From a checkpoint of a small transformer trained on Wikipedia.
Size: width 320, MLP 1152 squared ReLU, vocabulary 8192.
Architecture: RMSNorm before each block, rotary positions, biases on query, key and value, embeddings untied during training, normalized queries and keys, local attention windows, gated attention, capped logits.
Training: a variant of Adam for these matrices, 287M tokens, 7573 steps.
Each number is 128 + 32 x the weight over the matrix's rms, rounded and kept within 0 to 255. Layers, rows and columns count from 0. Numbers have three digits each.

# layer 5 MLP down (transposed), 1152x320, rms 0.064, rows 472-521, columns 64-127
108152125094095122111138175111160096137121125085154099154108180123122158150151144172186122103119172121119114136179088136130154153119107146133094136116135119071121159104126141103077134104205088
096101121121203138161093111109130111127078109100150133154179103186193122098100091164135141126136122160118115087063195102171081160125141159138144146079112092125106144117068123122128075134106154
147082144164093158093079196135083125143113128173133144075188102112112184134165164137096126076129166093113142109121101171124150116078146182081117103167140132140101103184142178117146125178188132
076176159122180149157100119061082115203139154104140116160166120179131178098147198155122159131096141117161128109143150058110118134094154137128146135114120093080075131127171108090101161090099130
125076100136112127109115188095146145125177113141145169121105133129098168131095127087143104142136111143139122157144151097144057110197193140092125130069125113140122075194094145106124110168175084
125146131081104178043137173122162125126106161144225108145157152127095123175174107124137079131139106116159135143208126141193130169135120142135093159126132129140126133157181163112147093118132035
178053093108124119148190149092125150179184175142128120176140101068203117081097175062044194091130067115085121146124159111103073128114177083089078096136139153148071116082122117104135165141082148
159112120142094131161173172106191089117104116132147159097076144117069100079173125160172155099155155119132074095064102147139113153166140110160139077160111157083147108121136064140095144116184186
121104119140088134112059115126131142173110135187113116142154169052096099158146128156117211111170138113098141117072139157093158126121058119111088116065128125093106103141116213128202148147097110
133080103137041114081083168125079157151096067137141186157092162123104118175151205151125143094111142115128113097119102186131128130158124090112157123096130163100142136116061140107088129143103080
148078120063150162134118126124136125096137111071098154100145108085126112098102170143159178146110126131165078146150102145128142122143124079174114114116129149106105161108124150162164151121117215
043135206128136188136140114111168082117105137074116111094133153160196121132168126178159161171168143115131084119123160135078056140192129119128170101114163150122189166153068150180134123141125101
119144126120104137195119060121142141176130098129127046145128085108168139117101123160179072149144106112170111147130138136113128100137087179150165134113162136058126140049113105114100114114148138
048144129128135195107119132107178127126117144134085142102176116145059185134114157081167092108115174113145110155175134104132051102158156121077075110118104116133188108106175127217117094131142167
121129146077131151141124123124094129134159128139091100075130180084093139170150113112092119144130121098113097182099136116172136088140097121151162108166108102174166150127070129124116176112121151
145134138096128139120131176112150085186147129149112107093143132135132137133214107115117179127075159132110144168161166091110123113155132145172171092098090127107096109133073088123089086143105109
098111142110143132073131084098104165102092163113176208115136067122144100154094133137112123119155148150162100173197114162172124164115111161129093134117146104080082137189101124101188131191110123
131179111110153072145136106089176150157136145082145158163176061113184097168113135124157128139156152144128121147162126082117142179124061137149136056158184137175103121119128122152093082110151133
193092142168127125191081160100116147120153115113104197157171134098124130122174079165117077048116175148106096095124111081139108120138113177139101175084113091086122141119085220177176140089107089
133132122135095136145105133100187103145133132078172107135165162169078147106165125063099142182082123107109083148143077166145158128170107100158067135129135101123161182076160163146128152081119119
096099117184142107109147127159133143055152147110093152190064084115137157097107176195107111065164098117148094100176179141145151091104147098039152153159164167164108092169042101101116105098115080
095134085060111137168184128161145114154124164148073097100122131186136123122150109151132132141127125132097184116104136183113115152113080134095134122127087090187166150159157108124137144109128091
120120125041118099181130124106126115131154162148136134155180160074129144147090102055115137133149127111116167136096129093174098119085152140131046184106145086147107166181115097139095149097144121
096157129143098128083123138149155164136108097113110124091137093088100157138106116110121171077183141117109184118156072168197170105121143128082120097126152153113110109144109159164142135106105147
100117137133198197192113069137172159122084138104126111050181148135061120133152132094139144135171099145161101152143112075120097147146094127116152109108094138071149123122115117118088135175130137
055138157144164132173091149151120111149120146110055110133119103170103103133129096158164115102098111130139159076086134078125105182144128115089137098124095164168186071150102151091119150111083162
163138164117142110116126122147160122149068116150068118120169150142150154167138068071050169169205116107133120104044098132180106132157134102149115119126151114118152183172155114139071120135161182
140118147101188097106181155074129183131176123149110065128164104137122088118116143106136137132122090088109140185100145111112091089102149135099150089184148134104140166100119078100161128126121094
099153100095119203150127147109146210050155130122195085190115157089097137100134147144157131117119100132092134137121185132091138163114166140136115131119146153123131109073129131102155179129127150
072188057102133127067151167120168177142123121121169159097127134153096132204161122113152139095157130171122142122107141090074147132123154109132130081132094075135078143136174126120098091117102074
142133120153119144154169138131154143109132129098138124144088126134157165088108085193143099126147155085115141117125172132147095150107150184137197135158128128099237070169160194192130148140085144
097121063160175155085131095134161128101135118123168108142125181144055144135152189150089064123128130120128146150165152098130161110134145116139134125115129144082167137148116124184024181157139107
112063107074119098065097112132110110154102072109117176185054141083099095171068103132143112089160157121108208052140080112075139139126096172131105200148120140116181138133177184128140099146095099
113081168155092174144132167128160147141129109108028099100152118094065118119181157151139142126090098137116176154111173112163104104131097131113099117141107168153088083166085089164146230162138105
060138064142134166112115129051160133148150121120178127135134127133147144163157147105148125161098113099140113138105149170139151130133113116063173130122208174149054167130103142098121151139130099
135149124163123104141143159101171121116147092188097105095109131128132086187179118148082157125113121127134195148050155160117144106154173153124176119151118148131151139116035159120120177101116140
156213155113115125113063131172129112153127155113187074144090157122112151136100121112113071076114148122103160122105148173117132129151119144113128148144104114145163149136131137165172152189115159
104144156077118133168119097157173158168150169133103061160133154139156114078151103139154067162137129141145095122121144126148134153084105159188127150113155141135136156092150097121070119118115115
152196126124156095143143085111078110150106097071172118180120113069078140134120135078074143126111095151150135159125145127146133100130071112127173064095122105164122154074097223177115173143172145
131119142060087122100092125183100104136127088115118146135079120139140144127110152162121149131131114139124124053130107155116074158111160139090141079109123063110029118131083193114132101091130164
124093111100100116076127185099136086053094172124119097050064098069113150085190149141103189078152093174136147110131128126139132159085105110135132128086071108133117181111166156090125093156128121
076116142133154095201157081094097093122123177107114161132224043127138089120102122110111161195140163136131128114185102150133184161108132193135107103128076149137169141123185118151171094121139141
144137141104189128150079115184092116144101116133153143105142057149116101085169110147132154115161137182094133156153117149118183098110133118168116114082098139091147117116112112181129092131163151
149086146133098154160111128136134193175121145183173139116144103076160116154133152128155113111080093089178069157162235063171161115157167126091113030124133161209139123148133131093170103073194109
159151162136156112098093100063132113143108130114140146157163095089127129181135121164129178166111131134130085158157068155142171157085115170128121159099141167124167152157108186135133170101148163
130080135070107176099121160135123176124178134076105160122129125086149076078164147155130073066105110147077122146172124085150119123155128106144107167105136100170071140128127121113162156130112119
125125087119100121148153161121163062108127100160149123129127113180109114164085147171071103112087134118134115149080162158131078135109168176140146162139152129077136104167125120106170122175138120
098159106177114152123081223122146108092087097131147136150124111123129089104124193115184106172099121119201123169064114094104160108112101086164139091134198157132177129138093065188156159129128125
110128117089121163152116166099175120156119104160116123128089136118136086127160173155125108088130087202176099124150096070150087112134165131107073138135132141147086143129147148098104130128127090
184103147104103162103153095171120162094156102168076064101099157168111162090069114103101116074098124225108111108146156089126188150157138153191143096115135152094131110088146128130119165101088109
# layer 5 MLP up, 1152x320, rms 0.0923, rows 473-522, columns 64-127
153134140156125113093190184159143114103171157189065131152167147155081123141155186109092087157130091159111158159141089140139125102120112114116136131156108131172156168193157137092096121111110112
126124118156149103089131157172142105137061092123094137130112121041161095048120103094151116166126107190208133066195133102105208139151153152166132104156127166108122137125115073139081035137152087
144106117153123127103123178155132071093102164158105122170076152120144117098150144028081126125115123115098176156112169153122118135209127098091154101112139141063185166097153134142159079101153188
104105129116152149126113164103200152164102116145073147129073155121136094117100120127085185119139081122101124083070165131142156099122158080150095022184097131162090075078143148025082102060142141
142129169115112098153140149197125156117137139131077145116113156101161148164147126170075179149161171134173133115104148118130139096134125076092084141169169067096106144103102119165110077088151161
097156171134100110116088070184113099155068075110152158103095122168115095135085132199127097132128093124195082144176122108138172161141124129194171169108134110098094134124090106074124115104089169
123131160174171109138096134143140082093147131155137109113166125118113132150135199108116146181120110173179146162135107074108133070160116108137083106082130138141089110158092155125140142120155185
142174097152180197164097103174095114112061138057162170056139139184175157142081140132077125142075128162198128198148143123128143133138150077108163093111164115073093125130130148099097091155111158
110157205107101166166142140168169113112123236136096144058120147108137175117124146093048114154118225240134134088149075095145165076183164047075169101096095129197074096074138106081130080135127122
147137136130109149167139112128112110123106164141107090151146090074094116141172126088088129130160171150048134140155159117080131124163212174125112125103189126148104098164128096134178114127102082
132120084153174093118098179128128131127132101114105149162162169124116092137094093089168120111156102111082089045156172106185155099063101100099140183123122122161032132152170150064095127166081057
150145170114184119109135121091105125121066173154131099117160130141110115157070164129152103120106111116129152121166164139158097089116159081147139117106159157139160113102112063109130117110150140
155140116096155125086139120137137141078156137093144076166103095116154143136112095160096107130187123082115187061088172179114127108148139114082094121151091157169149124150132081153171131137076131
170115091093125075085118145168146133172124212090206185111055160146135124144124132130215163123026113149108091114139219166073142121150101149088122108099143098127089121125131111092170120058137112
130111122111099059115148107105176131121073210105126175136166146105076108146137110075131118116174109125143130057108170092130141109148101094095142160169160108114140121073215154100134139124106098
123109171157141127219148115102122137205162088177119167178109097142156219083081061056116192129141110142116062030122136105089173156104118098130145127176135159161150117106145080160102150090098147
121097171118160164143141100143098167136089156140103161162108085129159129102146131104131124157131080134110172129104113126138082128120158125123184088106150104162078114124084146144165138107162158
151060147123157147124157164070177087130135168205107066157087089129157136118117146153145164158136112192130089107178111153118140154152103086138153088200125118171150115062101109123074089189160133
160096164123171120094153188190119196089089123160117101107121158126126134129151136110052122148116100173124154129111104101141135045100093113107122136100090155191111165147086151081078066153176128
151121180140166110134108123116129125152100172162102152108124093114190198126175195130096122136063122105153128136104112144107134143175156126137091072187065079173146151132167081127072109129103158
173133109106076091079117219125149101201161118079164192137117122121103097139077071114134164123129135133150156149116146148065108093098115132089112097133172159153088119214130110126066116143105099
102077125163141180107131177156139140107151123178149133177105153085114091159143179096179145128131197155149194138168134088136098137082162102104207082120161184123149100133186119128153097153138147
104091091190155162166124099153151146133116141170095175138098151174143135107158112104115104130073122140099115182140126124005037144175124128142114107143072104095145105167117104161138153112195139
167166133121122090121106122138117163147121100116176138090096094174132181091051109144148118110111104096142086164104112127194091114180140136139144117098139120101110103189171140108169111121186148
116126159104137081129191163175098139097109125131159095130102161160137125104176136123093128126142149207143118094102047112114142150141145103115133088206124147141145151134102097077190123148107126
164143131126097148126120077166086184071162144121168056152143097202101137136068113115172167115001105151094129175161079157109151158120142124097106160122092149145140097078141146118160110100104173
139132132154097085129124107179150078100118115075192094091194176122104078104150153063097127138147116169188091107068075087089167079054155070111133193144179097095087073063176108094072104181163148
158100148164144136110124113133146095109118148150081124090098125143094137137091080106143132158099126163151164128118094131169104156143091106074167136107088120107152133167077145164156078103104149
158152193148128119129143120137092109165099088086132099115039157171167112098119033177074109146154166109157089136109138124167065082051096097112144113053126111105139132101117151129154183069157186
084130109135136143125088196088127134078074204150110134096146128120106109118125193103112119173101147126151169127114151152174133150109114101114073073082038121186117137089160103110102097135153144
139154116090153107098095115148094142064154150153095032163100126101119109086116161142086166136113131060101115152150192071090072154135112104170147150088108123079098063099078160150129118124166182
142105108120169115176142123107179165098149144135125100166119122109179090062177143121155166132149121142133118174137098143129102151085144091079166107140181054096148105132075114155151162151124150
170130122142109090073140092173091148168071125120193164137148151139152172073042053126140181143113172128091097145154182111174138100158121109097087130132097149136165150093160125113100082110089202
162084165138190118160102147225131082150120085136122154162088133150136137135158128173122096128150126149129086121148155158111122133162143140100112147126142133152108086076159097129149083086138158
092153165175138092169086117148090052116158132137115060167166128144135178129099156134139135167121155200193137122149105100071154139151123122119108102132113122123096085112159125099130162143117151
127115162121135114130153098136097159170076083171127165127104107080128088112149157124106103092141161116109116166110090073082143154122144068160132114139105128147116101084107105131152122138180141
154117115161103095125119201117077116085182083132149179120093133167155089139088161090176105113088129134104116127129154138074121129107120139050167076095105120151148129156137124098128173170105119
123101144164129158154043129110215175145138195127064131106129156066112119064124103132124150118145221149172135134161134188064165081105160207138133137136153090145094132122092137104069088096114125
158077157106142167136124102119169147155115090219162079142145149136145095124126146085105186075098076086133170150128134173055186083119120018062101090118162106067183066127153121121068086122171140
077116139140097123118111129096113153177143150167065154119162140135040089136172077157158110116098108120079112154117114089126111128154135088125134133136165096139091110190105177134145199080142135
154047118158129161145159215158161150110137135163158082109097127158165050099090126087102127164088073195125126124095110164142141050126117084127136139140116138144125104131133067127096127156164162
103107107125104103098125137069199105126131098107153117098129101145158100128126153115101117169083157103126120127086146098129065121142103128146155111137131121180119113116151138153165153109138125
149099097152125166124045131131143077056106136123137125100103133118104074066130149106141152190103132168136161066102125111110160163147092123198085100117112115129100097129148137098079073191052076
168115160158096088128128239143080148066148115144091140144128089112154147094146160131146158124152112146164144185151147117117078200140149099150141113130164133163146120125098124104137132146153138
122134062147124123084080127122136109141094147196126108081162130147084124136094143102161134144124118127124130152084103145096109136113071136166134088153130131088143092092049145143145103114129167
107134105126095116169141163104165119110120176076122162134114104103094089122174105114170175101098077193181123143124111119136118011212111104128169110127116107198077145155132089162136140123102109
121130140138111163132157076142158120117145172112170078158079115146083136111116188141111171085114113123116133096106208125082110151182118106225046135135117085134104119135183140159098095075091146
140111216117166073139110124121081106120132160070121140135115133089139100125137093129159136183125182152140171078120114088138112054130153148143144077101132070125091109141122188092129187115175116
122136097104121101095157123121141136084125181118096140117119150108089125107182121149157094128102139106116180118100162190108029211062121117097179153139108148169149191124118128151147145101102124
129106117189128135138128095121133129170092136130085134099114176134143148109111102122082166117119155165111118192139144135108143084086139112122145163093130153123065145112153172101126165040145165